From a checkpoint of a small transformer trained on Wikipedia.
Size: 11 layers, 6 heads of 32, MLP 768 tanh GELU, vocabulary 1024.
Architecture: LayerNorm before each block, biases, tied embeddings.
Training: 287M tokens, 4375 steps.
Each number is 200 + 20 x the weight over its row's rms, rounded and kept within 0 to 999. Layers, rows and columns count from 0. The size before them is the row's rms in percent of the matrix's.

# layer 2 attention value, 192x192, rms 0.174, rows 82-104, columns 128-191
070,193,187,185,179,203,193,252,186,208,220,171,211,171,193,192,200,201,223,218,198,185,144,204,224,200,171,159,188,188,224,219,197,190,225,193,182,183,194,208,195,209,190,225,198,228,190,219,219,189,181,220,226,206,192,203,197,213,189,197,192,186,200,214,211
073,241,183,182,167,181,192,223,198,213,190,161,224,206,208,205,207,202,201,201,207,221,221,202,202,225,181,183,182,198,160,182,176,231,234,197,182,188,174,193,192,186,224,185,201,212,196,175,209,211,174,245,210,206,219,207,220,204,201,228,224,221,209,164,207
069,240,179,207,166,218,182,177,194,233,191,199,205,207,217,234,252,220,218,199,180,184,201,174,231,202,174,224,191,191,156,191,176,197,179,172,185,209,187,215,187,196,208,206,177,179,176,202,159,202,212,210,197,186,196,189,219,202,191,211,221,202,191,196,188
077,230,221,165,205,216,214,192,187,195,204,192,202,210,187,166,204,223,230,187,153,185,165,192,182,188,192,221,195,191,211,198,219,190,185,223,239,173,225,193,195,187,183,202,186,212,150,170,248,196,189,192,211,201,225,208,188,173,180,215,187,195,223,189,195
072,214,188,205,219,202,216,172,179,187,167,196,192,174,197,168,202,208,198,230,141,195,187,207,227,226,185,183,192,184,246,197,219,233,198,246,220,198,227,203,195,199,173,209,181,194,173,178,207,204,199,159,255,209,179,176,208,195,208,198,170,166,216,257,205
081,227,211,184,219,195,222,151,206,184,229,218,208,211,221,205,205,171,170,238,193,180,217,211,197,171,231,179,199,202,215,203,241,207,169,215,188,191,188,185,226,195,187,170,191,185,240,176,205,186,205,158,180,243,220,182,158,207,168,181,208,214,235,153,169
074,218,213,184,195,192,204,218,203,195,214,162,205,210,196,241,216,165,198,200,190,226,191,217,190,195,212,207,229,205,244,164,173,154,207,198,217,175,167,184,202,202,199,163,151,177,197,230,181,204,216,188,167,192,224,236,178,192,194,194,215,196,229,159,235
070,204,204,211,220,192,206,145,184,231,221,236,207,203,177,187,193,231,205,214,192,230,215,221,166,190,233,195,216,188,191,181,241,222,190,225,183,232,187,207,225,187,179,193,216,186,248,210,231,186,155,225,200,185,213,213,188,216,200,174,174,185,157,201,219
073,224,191,174,218,188,188,179,185,166,191,190,189,185,177,206,200,202,216,218,193,154,233,177,214,229,218,207,223,200,227,211,231,194,216,202,196,180,191,214,165,178,222,184,162,199,205,226,214,161,187,196,188,224,195,222,170,196,209,163,219,153,209,220,180
079,191,223,173,181,198,174,191,207,219,181,231,191,203,207,195,199,229,210,190,226,210,210,193,189,206,178,189,195,193,195,198,211,217,203,190,187,190,189,158,218,203,193,213,179,210,204,198,185,239,221,170,205,216,188,212,210,182,210,208,222,179,208,230,202
081,188,195,203,197,184,190,199,198,189,203,200,196,217,216,194,198,198,214,235,200,195,249,206,223,220,190,203,174,219,178,205,166,171,224,194,189,213,170,199,213,202,234,217,195,201,143,217,199,227,214,182,202,165,178,201,181,254,204,222,192,246,191,177,224
083,243,248,206,208,194,190,215,198,211,195,202,213,205,222,170,211,227,202,206,208,168,176,171,186,172,156,201,201,217,184,221,226,185,191,192,225,186,203,236,174,211,205,196,187,219,213,205,196,191,171,206,218,202,202,218,217,201,234,184,217,176,236,196,170
081,178,222,185,194,196,179,205,216,149,208,184,228,215,227,182,215,173,196,210,162,237,188,178,241,166,211,195,199,215,208,224,210,216,195,187,221,214,215,178,206,240,211,209,187,214,218,193,174,217,186,211,207,192,183,199,197,172,166,195,191,173,187,154,194
076,204,219,177,211,193,202,205,200,186,189,200,209,155,201,218,203,216,182,232,219,195,195,200,168,211,178,179,185,189,207,206,220,204,192,206,218,196,188,215,197,248,226,201,190,213,187,214,196,194,155,184,190,203,211,189,235,193,219,194,223,232,215,182,156
116,252,180,222,195,189,236,183,206,211,173,200,221,195,184,190,187,227,226,183,201,198,195,193,187,198,206,208,201,212,164,202,220,237,183,245,215,207,206,173,203,201,201,209,240,201,193,228,154,153,183,220,239,225,210,250,219,223,200,202,212,246,199,176,189
105,187,177,183,222,208,213,229,215,208,197,182,226,216,212,182,193,252,182,211,211,186,224,210,245,163,175,212,192,190,203,193,179,174,188,179,236,225,204,218,195,205,193,199,175,211,216,206,206,166,234,177,204,166,218,229,202,188,251,212,214,202,215,216,179
104,220,177,188,181,198,190,213,220,190,174,201,216,212,177,212,188,177,183,197,203,219,226,202,219,184,178,210,154,205,200,241,199,210,202,180,201,174,168,159,174,216,191,188,207,194,225,181,181,193,221,162,187,219,204,199,224,191,182,182,200,237,203,198,217
105,196,187,170,174,195,223,192,181,206,184,157,194,189,206,195,198,215,228,255,208,235,219,192,185,187,192,206,159,231,204,190,209,161,194,226,210,217,207,240,215,181,172,185,190,211,223,222,213,195,189,219,181,239,209,210,197,217,204,228,180,212,231,184,209
106,174,206,183,218,194,214,208,178,178,191,225,195,167,239,207,202,221,211,197,177,184,185,183,212,242,221,194,228,202,212,173,239,215,201,180,181,177,220,196,213,205,227,209,231,182,175,206,181,180,172,175,178,246,181,219,163,190,216,223,216,166,221,208,207
113,169,186,184,201,191,202,203,212,229,217,180,211,197,207,218,203,175,193,189,189,220,186,214,218,147,184,244,158,204,204,175,179,180,176,210,187,224,178,208,226,192,221,172,208,191,185,199,203,186,222,206,174,220,207,179,201,212,215,189,182,181,242,208,173
103,214,171,198,221,238,217,182,195,227,219,174,215,183,215,183,205,171,194,214,204,194,191,187,177,177,232,230,201,191,210,193,169,166,202,246,207,171,230,244,231,168,210,221,223,178,196,164,192,159,237,217,225,173,186,175,183,200,212,210,211,219,179,201,226
110,176,174,212,205,195,178,183,178,199,182,164,199,178,186,160,192,250,199,167,217,209,243,186,180,196,225,187,208,199,189,214,233,206,151,185,181,170,192,218,221,188,189,238,217,214,213,210,189,186,178,199,203,210,203,196,220,234,234,194,218,183,187,227,198
112,204,200,205,208,193,209,174,175,192,217,182,221,178,212,237,217,207,186,238,204,209,191,202,220,199,212,186,195,183,197,225,197,208,204,239,207,212,189,188,211,195,217,182,216,186,161,188,216,203,198,203,220,184,215,170,171,176,212,196,224,238,148,194,181
# layer 2 attention output (transposed), 192x192, rms 0.156, rows 82-103, columns 128-191
087,190,159,212,176,208,198,192,169,200,158,199,214,239,155,184,181,182,194,198,193,202,192,214,162,217,157,218,210,184,195,203,171,178,176,196,222,178,211,200,172,202,193,228,229,227,207,194,199,189,197,201,165,202,205,162,163,197,236,232,179,158,207,210,176
090,173,192,189,235,202,234,227,165,196,202,202,169,216,189,229,209,212,181,209,199,211,188,175,204,191,193,216,213,146,204,186,183,208,215,187,195,219,205,217,192,260,186,188,191,197,191,201,213,229,193,166,187,209,191,206,186,210,204,180,196,169,157,249,193
085,192,189,193,213,211,247,231,193,188,256,186,215,199,184,207,208,210,177,201,169,220,178,202,215,175,252,204,216,199,198,221,222,258,206,227,223,190,215,185,188,210,199,187,203,207,206,171,232,183,178,203,189,207,202,213,178,206,192,174,228,194,171,168,192
091,182,210,186,180,204,163,196,173,209,195,237,215,183,196,185,180,199,175,202,223,181,160,210,184,220,187,172,224,195,183,214,207,210,209,200,192,213,180,184,208,192,212,233,191,176,198,214,180,176,220,217,158,213,191,156,202,195,209,183,219,185,193,209,226
088,196,176,188,227,218,222,182,177,221,135,206,229,211,220,200,179,214,225,200,220,196,201,242,192,195,203,211,198,195,185,180,193,189,198,194,212,177,199,190,192,198,211,207,205,200,189,201,192,185,213,200,184,207,228,176,191,207,219,205,224,200,231,194,266
092,193,205,217,175,205,208,204,169,203,210,216,226,205,197,190,209,268,178,181,197,216,174,209,215,216,241,218,234,205,146,192,207,207,211,231,160,227,190,195,178,225,172,210,194,170,202,185,141,181,193,228,206,166,196,181,243,193,208,177,170,197,212,202,195
091,230,198,214,218,202,177,211,191,185,180,229,225,225,223,207,205,200,184,224,202,169,220,197,214,159,227,207,202,222,191,246,179,224,209,184,177,218,204,236,233,187,176,180,171,196,154,200,183,202,201,190,208,227,205,222,206,261,182,211,159,246,182,202,179
080,212,190,208,198,188,169,233,228,187,207,202,230,194,183,190,219,161,205,220,198,253,169,183,169,228,203,205,187,259,209,189,179,173,205,202,202,159,204,206,222,228,217,171,209,201,236,166,169,201,203,229,220,228,191,179,219,162,196,210,204,207,215,204,184
085,197,183,182,210,230,225,187,215,162,193,182,186,225,217,210,240,190,199,184,225,208,184,180,199,203,216,166,238,218,209,221,218,202,179,194,247,192,200,202,221,205,186,188,175,196,200,213,180,227,207,243,232,187,193,189,210,210,199,201,197,206,186,180,168
098,218,189,232,233,196,214,212,205,196,221,202,233,175,178,243,227,215,168,179,219,192,177,160,243,198,192,198,183,199,217,179,176,174,195,220,209,181,223,173,180,183,192,206,187,176,203,200,207,206,202,205,166,191,211,190,185,180,221,215,224,218,182,211,234
095,217,231,214,195,185,197,190,189,207,240,185,233,194,205,244,165,185,212,199,185,181,192,194,205,180,221,215,208,155,215,209,225,203,160,235,186,214,204,231,193,210,180,198,217,185,201,187,200,222,211,201,167,207,182,184,265,169,199,209,175,185,222,194,196
099,191,174,208,193,205,205,199,204,170,232,246,182,191,181,201,198,178,218,157,188,189,208,186,226,181,194,194,186,174,230,181,203,211,231,211,239,211,206,153,202,201,230,195,180,186,178,200,250,209,175,204,210,175,181,177,178,214,184,232,213,185,162,202,234
091,212,212,247,209,229,205,192,149,196,204,211,215,206,200,174,220,181,195,238,189,164,174,198,176,231,206,186,218,149,169,181,171,216,196,214,196,217,172,209,208,195,207,175,217,196,197,196,209,185,204,192,210,195,195,203,182,200,225,193,234,217,196,202,200
100,187,212,234,198,209,186,178,208,205,211,173,206,201,204,196,197,181,212,185,200,220,156,196,196,164,189,220,199,188,202,198,242,218,193,173,198,239,227,165,220,181,200,210,208,177,208,227,205,181,228,210,196,187,215,153,195,207,167,171,168,187,200,174,205
112,200,215,183,205,203,209,189,200,195,231,204,176,192,202,201,200,185,145,179,211,191,180,202,216,204,175,199,178,180,223,184,191,191,204,166,175,224,192,218,204,214,191,209,191,167,175,180,220,186,199,198,192,204,173,186,209,144,234,192,187,200,197,231,201
105,212,195,203,197,227,179,194,196,210,215,227,210,193,163,200,183,199,221,189,179,201,196,192,174,197,215,209,194,245,241,207,205,193,193,215,188,183,204,187,207,192,189,188,205,238,212,234,210,224,186,160,174,239,188,188,208,224,192,191,216,189,169,185,200
104,195,221,205,210,224,210,189,206,200,226,193,183,206,192,199,218,219,234,156,198,176,197,203,181,205,185,176,239,194,191,175,227,182,162,221,177,178,232,207,210,168,199,195,232,186,185,175,217,200,189,267,178,184,195,210,215,204,195,220,222,204,205,200,185
102,184,217,200,236,241,206,175,196,180,242,209,247,157,193,207,186,166,195,180,172,160,198,205,221,197,222,214,233,210,225,210,193,212,214,179,203,199,207,180,207,193,218,202,217,222,183,186,196,222,176,187,212,203,185,217,201,162,213,190,206,172,183,229,174
102,224,193,230,198,188,201,178,194,216,197,194,192,214,159,177,203,198,204,232,198,217,221,195,196,159,185,183,157,183,215,191,181,209,210,224,219,223,189,206,190,196,195,203,197,212,215,190,226,195,211,198,208,216,203,206,198,199,179,183,188,207,165,182,171
103,225,196,220,240,204,237,164,206,179,195,191,181,216,193,208,163,212,226,211,207,192,200,200,210,230,196,199,214,221,206,205,225,195,218,227,198,163,176,231,213,195,173,215,224,238,220,190,200,171,211,165,220,185,197,200,135,240,201,202,189,240,180,195,219
104,206,214,167,181,186,213,216,199,194,212,215,200,194,176,235,187,239,186,219,166,216,210,232,232,199,193,170,208,213,205,217,177,201,201,190,232,226,179,167,187,214,213,187,181,188,221,228,216,205,209,202,182,227,191,189,189,213,218,181,214,206,199,227,209
106,245,224,208,230,217,176,166,199,230,192,198,221,207,228,208,213,183,232,213,189,216,188,216,230,219,189,251,177,196,164,160,154,204,243,202,220,216,203,191,178,144,184,196,190,184,180,202,215,230,231,207,203,231,177,165,190,189,163,221,184,205,220,222,201
# layer 2 attention query, 192x192, rms 0.198, rows 96-127, columns 128-191
108,169,205,197,181,219,160,167,220,223,251,213,230,174,176,215,232,194,216,203,190,189,200,186,217,207,241,182,257,211,166,197,179,225,182,211,194,201,186,177,220,183,253,211,204,197,167,196,177,174,215,212,243,187,235,188,204,210,178,212,231,219,191,189,206
105,224,188,214,203,211,221,238,183,197,152,227,197,209,197,169,208,211,151,202,239,222,200,202,200,196,217,211,202,179,199,197,203,185,181,195,197,216,193,160,185,196,177,217,204,183,217,177,192,214,231,188,191,204,186,184,201,213,155,222,158,205,172,197,218
097,165,205,166,199,206,218,184,216,188,217,175,208,217,189,215,191,183,208,185,215,212,153,208,200,218,233,195,196,222,164,202,214,195,197,207,225,198,175,181,197,205,176,196,255,190,241,196,208,196,192,180,201,178,211,193,190,197,253,218,220,210,161,224,186
111,217,226,182,217,194,172,216,198,200,202,190,209,210,227,239,213,189,184,178,195,226,167,205,146,185,215,216,193,195,218,197,219,195,185,214,199,203,203,226,224,187,165,205,213,163,204,218,223,184,217,220,227,181,170,207,236,191,174,205,223,205,208,195,213
112,187,219,195,184,181,202,211,227,206,203,201,198,203,174,217,181,167,210,207,222,197,198,210,209,215,208,240,193,182,167,232,176,173,229,205,212,202,212,173,207,234,183,193,216,200,198,204,178,179,182,209,211,169,206,187,220,179,197,166,156,169,179,184,156
100,195,242,161,195,201,195,176,204,222,183,220,209,209,198,192,168,194,201,199,188,213,212,231,172,170,169,158,193,193,208,195,208,168,235,176,206,191,248,186,213,201,188,218,206,194,218,193,215,213,226,225,230,207,261,183,195,231,210,205,217,216,171,188,194
102,218,195,206,215,245,182,230,187,193,204,164,186,194,177,202,214,188,205,187,215,231,179,222,206,207,222,185,176,208,217,231,183,197,199,201,218,204,187,199,216,200,210,245,224,163,178,179,218,215,218,199,195,171,192,189,233,197,190,206,225,162,212,208,199
104,175,166,183,228,207,219,171,185,185,227,185,223,195,205,206,200,192,211,204,192,209,181,209,212,220,238,213,208,214,170,203,200,197,201,201,226,196,215,193,170,197,187,226,208,214,174,189,199,202,185,214,229,198,184,204,195,202,225,214,220,224,225,185,203
103,182,215,191,204,199,228,191,203,205,164,179,184,201,187,186,211,202,209,204,168,230,225,226,175,207,216,184,212,186,212,197,205,177,186,213,191,223,198,165,225,177,212,199,230,210,194,164,173,190,195,209,196,223,194,226,203,184,194,185,201,235,190,201,191
102,208,208,195,180,200,214,204,198,220,226,159,196,182,157,200,190,226,210,204,170,205,201,188,218,185,216,229,213,228,217,234,212,183,204,203,201,226,194,191,213,224,173,187,185,214,219,210,186,187,221,160,215,230,183,223,213,184,169,203,189,219,186,220,208
107,192,190,194,203,196,201,233,203,195,182,196,177,180,181,217,192,213,199,227,188,233,146,217,223,226,185,174,209,187,206,190,172,205,200,198,181,155,186,224,160,157,231,162,165,205,180,214,201,240,241,189,177,218,189,197,195,208,220,199,208,205,207,176,180
109,175,199,194,225,207,205,242,185,198,254,184,170,225,197,201,190,170,179,217,232,200,224,234,228,166,149,187,198,217,185,157,186,165,181,191,222,190,202,226,189,171,198,182,214,211,213,180,183,202,208,188,197,177,203,177,215,190,177,211,219,172,208,242,213
101,168,222,215,217,202,217,235,199,230,222,247,175,179,222,190,156,195,207,215,233,175,183,185,206,203,186,214,186,206,209,196,240,187,191,190,228,210,196,172,185,178,199,198,194,202,198,197,219,181,229,207,205,167,175,170,193,194,208,208,168,189,189,192,196
115,168,188,195,165,192,152,195,197,203,222,190,207,216,213,184,196,191,237,216,202,223,217,195,215,200,200,173,181,236,209,165,196,177,180,228,202,189,172,198,219,226,191,223,210,190,203,195,228,195,190,172,216,173,200,230,247,174,205,209,217,167,192,231,195
112,173,209,178,170,226,215,204,174,211,217,203,193,218,196,204,193,178,195,178,187,217,204,186,206,219,177,204,178,187,198,214,208,212,221,200,210,254,196,194,222,189,228,223,206,176,214,184,219,198,168,211,171,170,221,185,210,180,184,193,216,217,188,181,215
108,205,180,173,211,212,168,207,215,225,190,213,179,174,196,196,218,200,196,207,220,220,178,198,218,200,235,225,222,193,179,191,179,237,182,178,207,169,224,223,208,193,220,198,163,224,202,203,215,215,176,209,228,179,208,174,175,192,208,218,171,150,182,187,221
110,225,197,224,163,248,189,197,224,208,196,229,210,207,204,220,235,197,200,215,202,186,201,189,160,219,190,222,184,228,168,192,232,208,161,190,176,210,226,191,186,202,199,216,200,194,171,195,209,208,225,168,221,173,196,201,203,243,176,208,215,123,218,196,161
103,164,193,206,209,182,198,238,228,225,211,216,217,231,220,194,216,195,217,203,176,155,181,192,215,212,230,217,231,202,220,204,215,209,215,159,203,187,212,213,218,198,160,166,190,201,198,179,173,180,202,188,204,217,233,205,182,187,218,223,196,194,219,214,164
108,203,145,233,272,233,227,215,197,217,204,191,187,193,210,193,214,218,206,227,192,187,170,171,226,204,203,241,197,183,170,228,188,219,221,200,222,220,185,192,191,174,216,202,218,189,220,208,219,218,201,179,249,197,186,207,198,185,212,174,152,214,184,168,214
104,214,189,197,215,233,202,167,186,172,175,207,204,220,174,207,177,188,197,205,184,199,201,227,179,172,209,197,206,205,201,233,216,219,180,184,232,183,217,184,198,190,229,218,219,208,192,194,207,197,203,131,194,202,221,216,221,200,175,221,214,208,141,203,211
112,210,187,227,186,224,178,193,196,227,177,202,219,228,218,178,208,171,246,202,209,215,226,186,205,195,216,189,211,203,212,233,224,256,197,248,243,215,210,181,191,218,215,197,190,207,191,227,196,213,213,216,222,212,145,186,225,199,202,195,203,167,203,209,229
098,208,216,206,185,216,198,181,185,228,190,199,201,197,205,211,211,183,243,184,174,199,214,208,200,196,173,216,227,190,198,181,218,225,187,192,227,239,216,209,158,180,209,203,181,183,190,199,187,194,223,197,183,191,236,158,208,171,173,172,206,229,202,213,223
099,197,214,230,179,207,203,158,153,222,187,211,224,182,186,235,234,171,185,224,207,219,182,207,200,217,153,226,208,218,216,203,197,161,190,192,164,212,200,203,204,209,220,201,188,218,162,170,189,183,204,235,183,179,201,223,220,204,188,237,165,227,218,219,207
116,191,218,217,231,203,169,220,204,226,192,216,220,183,195,194,199,236,197,184,224,169,236,205,176,184,247,227,191,201,211,168,222,206,197,199,201,207,215,162,191,248,192,190,185,204,189,215,189,189,197,183,231,170,210,219,194,197,218,186,196,213,194,233,188
110,242,191,224,188,185,171,204,201,211,160,228,208,168,199,196,235,175,192,219,211,208,240,186,213,207,202,190,262,218,173,203,170,214,217,227,195,200,201,220,220,215,180,196,173,211,216,172,178,244,180,220,188,216,175,188,193,188,235,164,168,219,215,208,183
099,175,206,199,148,222,170,181,171,219,213,184,188,214,232,204,183,211,207,186,182,182,241,211,187,210,180,203,210,235,192,242,171,174,217,182,202,241,193,200,206,174,200,197,195,187,131,202,199,155,203,186,235,212,207,212,221,239,205,177,244,184,191,208,213
092,210,206,193,155,171,214,215,199,194,196,201,166,207,173,193,221,172,231,189,198,187,197,195,179,199,239,204,184,198,221,208,177,226,175,231,173,185,211,207,187,204,197,180,211,195,218,187,245,206,189,208,173,217,222,156,190,227,197,187,220,169,202,194,202
102,213,220,204,206,197,209,175,180,200,169,187,199,187,198,206,224,211,191,202,172,213,210,217,176,186,203,226,193,148,178,208,215,220,191,201,191,238,189,199,218,204,218,256,224,214,221,221,197,208,226,191,212,198,194,198,200,190,207,190,163,189,198,193,225
110,222,230,211,179,205,172,182,150,227,200,208,197,207,200,233,184,189,231,230,155,218,224,191,161,189,227,170,206,242,208,197,194,210,183,210,229,189,214,203,202,225,195,186,200,206,212,206,182,211,170,206,230,202,195,204,194,209,221,215,200,218,218,194,202
101,191,197,168,177,211,176,206,189,168,213,227,203,166,178,188,203,203,164,183,157,203,178,204,197,220,204,189,174,208,199,226,215,193,183,219,212,201,189,216,239,225,213,179,203,186,165,173,211,213,226,226,177,212,192,195,199,182,183,187,191,181,184,214,207
106,203,188,194,179,217,190,192,203,154,231,182,184,236,199,178,188,201,216,203,166,205,185,193,201,208,224,208,210,224,203,192,179,199,211,198,190,220,210,220,203,195,217,214,172,194,187,179,191,209,202,192,175,150,197,189,204,224,200,219,158,168,210,179,197
106,207,218,197,211,185,186,192,210,199,187,212,189,200,180,165,187,192,198,244,193,196,199,209,226,229,207,157,181,220,171,170,186,218,194,222,216,175,183,202,227,195,204,189,227,197,180,194,214,195,186,238,207,239,230,247,180,178,205,190,191,178,179,194,181
# layer 2 attention key, 192x192, rms 0.186, rows 96-127, columns 128-191
103,197,169,154,232,162,208,187,169,208,178,228,172,216,191,182,212,238,241,166,223,197,179,199,194,182,154,196,202,199,185,179,225,180,192,198,187,210,208,168,172,156,160,206,188,187,210,179,191,193,178,194,211,177,211,207,217,182,207,197,189,210,226,185,200
105,151,221,204,158,229,194,201,232,231,210,195,179,208,196,224,170,218,241,215,193,188,181,226,192,231,194,198,221,194,197,214,209,175,182,184,211,183,217,208,177,206,175,209,180,209,177,210,181,228,217,205,182,189,229,213,220,192,183,198,201,198,214,237,151
098,215,140,175,194,191,222,199,208,233,204,192,212,205,220,187,158,203,219,220,204,225,212,173,202,218,187,207,183,217,201,163,199,209,212,229,173,176,215,233,191,242,236,142,191,215,158,204,199,232,164,171,187,186,198,186,171,213,180,194,175,205,244,188,227
107,174,203,227,186,220,207,182,190,226,187,216,196,165,206,208,248,212,226,196,171,195,222,203,211,222,182,184,258,220,178,214,217,231,206,176,210,217,219,183,215,198,216,201,217,218,170,163,200,189,163,217,188,171,235,188,209,205,213,216,208,225,203,190,182
103,164,207,177,229,179,194,190,183,168,227,166,161,207,200,190,225,210,178,199,193,225,215,198,199,187,196,212,216,181,194,185,175,213,234,191,182,170,206,196,193,209,244,213,163,200,188,202,189,169,178,194,217,167,242,179,169,209,192,214,212,224,203,168,212
104,205,228,210,215,162,226,207,155,199,154,231,171,197,194,224,205,176,197,207,202,232,177,165,216,198,228,203,226,240,207,236,198,175,174,210,204,207,201,189,200,206,187,179,202,196,191,211,206,159,190,198,200,199,169,191,194,194,200,173,185,225,224,203,236
107,174,157,205,193,208,197,222,168,172,191,208,219,188,197,202,206,183,190,184,192,201,218,210,210,179,191,192,203,160,196,176,223,216,168,190,207,184,186,206,209,217,176,208,178,183,200,266,206,213,186,199,182,228,225,195,224,188,194,216,198,209,230,187,206
104,202,184,173,215,193,243,187,173,184,180,175,190,176,191,189,181,181,173,237,159,209,202,183,226,200,214,235,201,198,191,202,206,235,219,213,161,229,191,225,242,214,205,224,198,192,188,230,194,203,210,213,196,205,204,179,148,207,217,174,191,158,198,213,195
106,180,216,179,215,163,225,161,194,215,181,183,209,195,208,229,181,215,222,242,184,167,192,206,202,200,189,192,235,192,204,229,157,185,220,199,199,197,197,236,207,186,191,176,199,225,201,214,183,175,218,199,222,195,195,195,202,224,221,206,201,162,213,204,194
106,244,200,221,223,166,225,206,203,211,196,209,185,247,255,176,199,186,212,201,223,194,209,237,160,242,200,205,181,161,200,203,193,213,201,186,193,184,192,184,202,204,184,187,201,248,193,188,255,213,197,203,196,169,213,191,186,193,224,194,172,173,190,216,197
106,203,209,189,206,151,186,188,241,202,174,225,231,185,172,199,180,205,207,208,194,179,213,234,209,194,198,195,186,176,217,184,223,193,226,187,203,187,209,190,213,203,190,196,187,182,211,187,225,209,184,200,207,202,209,189,224,212,197,209,213,195,190,239,226
113,219,204,200,166,201,173,181,207,188,201,180,204,210,202,198,174,183,212,156,190,183,187,190,190,224,220,212,189,174,204,226,184,214,211,190,186,214,199,206,213,193,173,218,185,231,208,197,182,197,172,191,223,177,204,198,205,189,192,204,226,225,194,205,213
100,218,212,229,156,183,198,190,188,195,171,217,214,198,182,178,193,209,191,187,199,252,249,176,211,188,213,194,188,203,226,211,202,172,178,208,183,154,224,202,184,197,241,226,183,196,208,186,193,198,186,212,235,213,188,233,195,204,228,219,206,213,214,168,204
110,213,180,231,219,204,183,202,156,201,218,203,180,201,153,193,195,202,165,199,210,176,211,183,213,180,216,192,189,223,234,222,185,186,179,203,195,199,238,215,205,195,187,230,196,203,190,192,205,201,185,224,194,193,212,215,173,220,185,158,225,207,191,170,192
109,185,205,235,229,199,209,211,219,234,196,226,240,221,196,207,197,213,179,194,212,231,193,199,224,216,158,183,199,198,201,219,203,148,198,204,202,207,210,178,193,216,190,183,182,229,211,214,192,246,238,207,207,198,218,182,205,232,169,223,199,200,233,209,212
106,168,210,179,219,200,174,198,229,203,187,180,191,206,160,181,212,201,231,208,229,206,186,217,230,251,198,201,217,206,207,259,199,196,220,206,156,194,196,188,196,164,196,206,183,172,194,233,195,227,210,212,183,207,199,181,203,223,245,220,163,216,185,231,193
101,180,183,175,190,218,177,212,154,186,197,166,225,206,186,194,210,177,181,195,225,192,182,197,228,213,232,196,238,170,217,195,203,186,242,226,181,171,161,199,171,208,210,204,212,219,193,189,203,184,193,188,211,208,209,201,221,229,208,199,211,224,174,216,196
101,180,217,218,190,207,194,203,195,185,208,213,206,199,209,240,233,175,166,194,238,202,209,194,177,185,200,212,200,238,225,198,216,185,237,197,217,216,178,186,204,211,198,208,201,207,181,209,200,211,180,213,206,170,219,188,201,195,177,215,191,234,171,241,184
106,213,230,156,177,188,180,182,190,230,194,246,178,189,183,220,189,227,199,203,196,198,238,217,181,197,225,229,209,165,212,202,201,176,207,249,187,190,178,185,194,236,221,192,188,221,172,186,173,193,189,213,216,220,215,183,195,213,192,212,213,185,190,195,187
108,210,226,194,224,241,167,207,199,220,180,185,220,174,223,172,178,195,211,235,169,211,186,200,208,199,184,221,175,199,187,213,204,147,210,198,165,204,198,221,194,194,212,153,200,188,194,196,210,210,185,182,235,221,178,204,190,227,207,173,200,234,224,205,192
108,203,199,227,176,177,228,188,206,232,202,210,205,172,197,217,179,227,189,204,175,169,199,209,186,198,192,197,212,221,192,233,191,226,207,219,189,224,189,230,165,200,189,195,187,205,198,197,180,201,204,169,205,203,204,193,166,211,224,169,196,268,185,181,189
102,228,210,219,178,202,215,176,181,180,227,151,239,194,166,204,147,233,203,187,207,184,200,231,214,202,180,238,200,184,206,191,168,185,221,226,202,205,197,167,212,189,181,232,195,249,210,186,218,174,183,218,196,216,177,179,183,200,188,200,196,209,215,170,200
099,198,188,194,211,182,209,181,208,197,211,214,199,202,191,204,212,218,208,230,199,179,237,215,230,178,226,199,212,197,204,198,167,221,195,206,235,183,192,205,167,206,213,190,173,197,219,190,175,212,199,180,247,191,159,183,233,209,206,215,220,226,199,181,190
109,183,202,209,177,198,220,208,187,196,206,172,232,200,231,204,220,196,194,185,168,213,221,209,206,168,210,183,200,183,189,220,211,180,204,208,196,203,143,202,217,203,232,218,201,228,185,201,186,200,192,183,146,200,236,214,244,169,211,202,159,197,199,182,165
105,179,189,187,220,202,208,215,189,206,172,219,207,193,183,187,207,181,194,203,201,194,162,230,204,199,181,182,228,178,217,208,215,196,187,221,214,176,187,203,200,189,207,212,249,224,193,227,224,188,193,204,178,182,214,214,178,197,230,226,240,172,202,197,230
099,200,195,183,226,215,164,211,167,188,192,176,201,203,189,218,186,203,189,242,190,158,181,182,204,194,212,214,188,163,220,134,198,182,183,197,235,199,220,205,191,196,215,214,216,191,187,193,216,223,175,199,195,194,209,158,204,161,199,208,211,212,215,196,162
099,191,180,200,200,206,207,213,186,174,207,209,220,197,214,203,221,178,208,247,193,189,180,221,198,195,169,207,180,197,229,178,209,222,216,181,218,183,205,215,206,222,214,228,185,190,229,245,209,215,198,189,172,230,176,234,185,228,185,181,183,187,203,234,200
104,208,184,196,216,142,200,222,224,181,203,186,241,192,194,217,218,157,178,184,224,208,254,177,209,222,162,221,210,227,185,181,213,169,181,219,198,191,199,197,212,192,206,196,152,208,174,189,209,212,180,176,179,196,189,160,206,207,266,213,215,232,204,186,192
109,158,167,176,233,182,193,210,166,186,149,220,181,225,188,185,227,220,213,225,240,191,231,236,220,238,193,213,182,196,184,220,204,215,208,202,205,215,195,222,209,182,177,220,208,198,201,203,201,167,218,209,201,199,188,219,182,221,208,155,245,200,221,211,225
100,197,183,226,188,218,163,216,227,221,182,237,196,217,190,209,209,202,178,198,240,195,206,203,200,176,224,206,175,193,183,152,197,168,183,187,193,218,198,187,183,187,195,218,217,210,189,208,237,198,172,183,170,197,159,238,197,202,209,219,205,195,214,201,195
113,196,198,175,214,206,223,217,200,223,227,174,218,168,226,187,224,167,160,212,234,229,221,214,225,186,208,208,223,218,203,168,200,168,220,197,208,235,206,174,182,163,241,222,182,176,205,196,221,173,222,211,208,240,197,200,219,199,188,212,211,217,213,210,198
111,191,197,218,181,205,196,191,228,214,173,178,177,209,204,209,204,209,215,193,192,218,181,200,175,221,208,226,229,205,158,203,192,204,203,219,201,214,228,210,168,188,212,200,220,205,190,218,197,206,213,156,203,180,188,177,210,213,218,163,203,185,179,201,234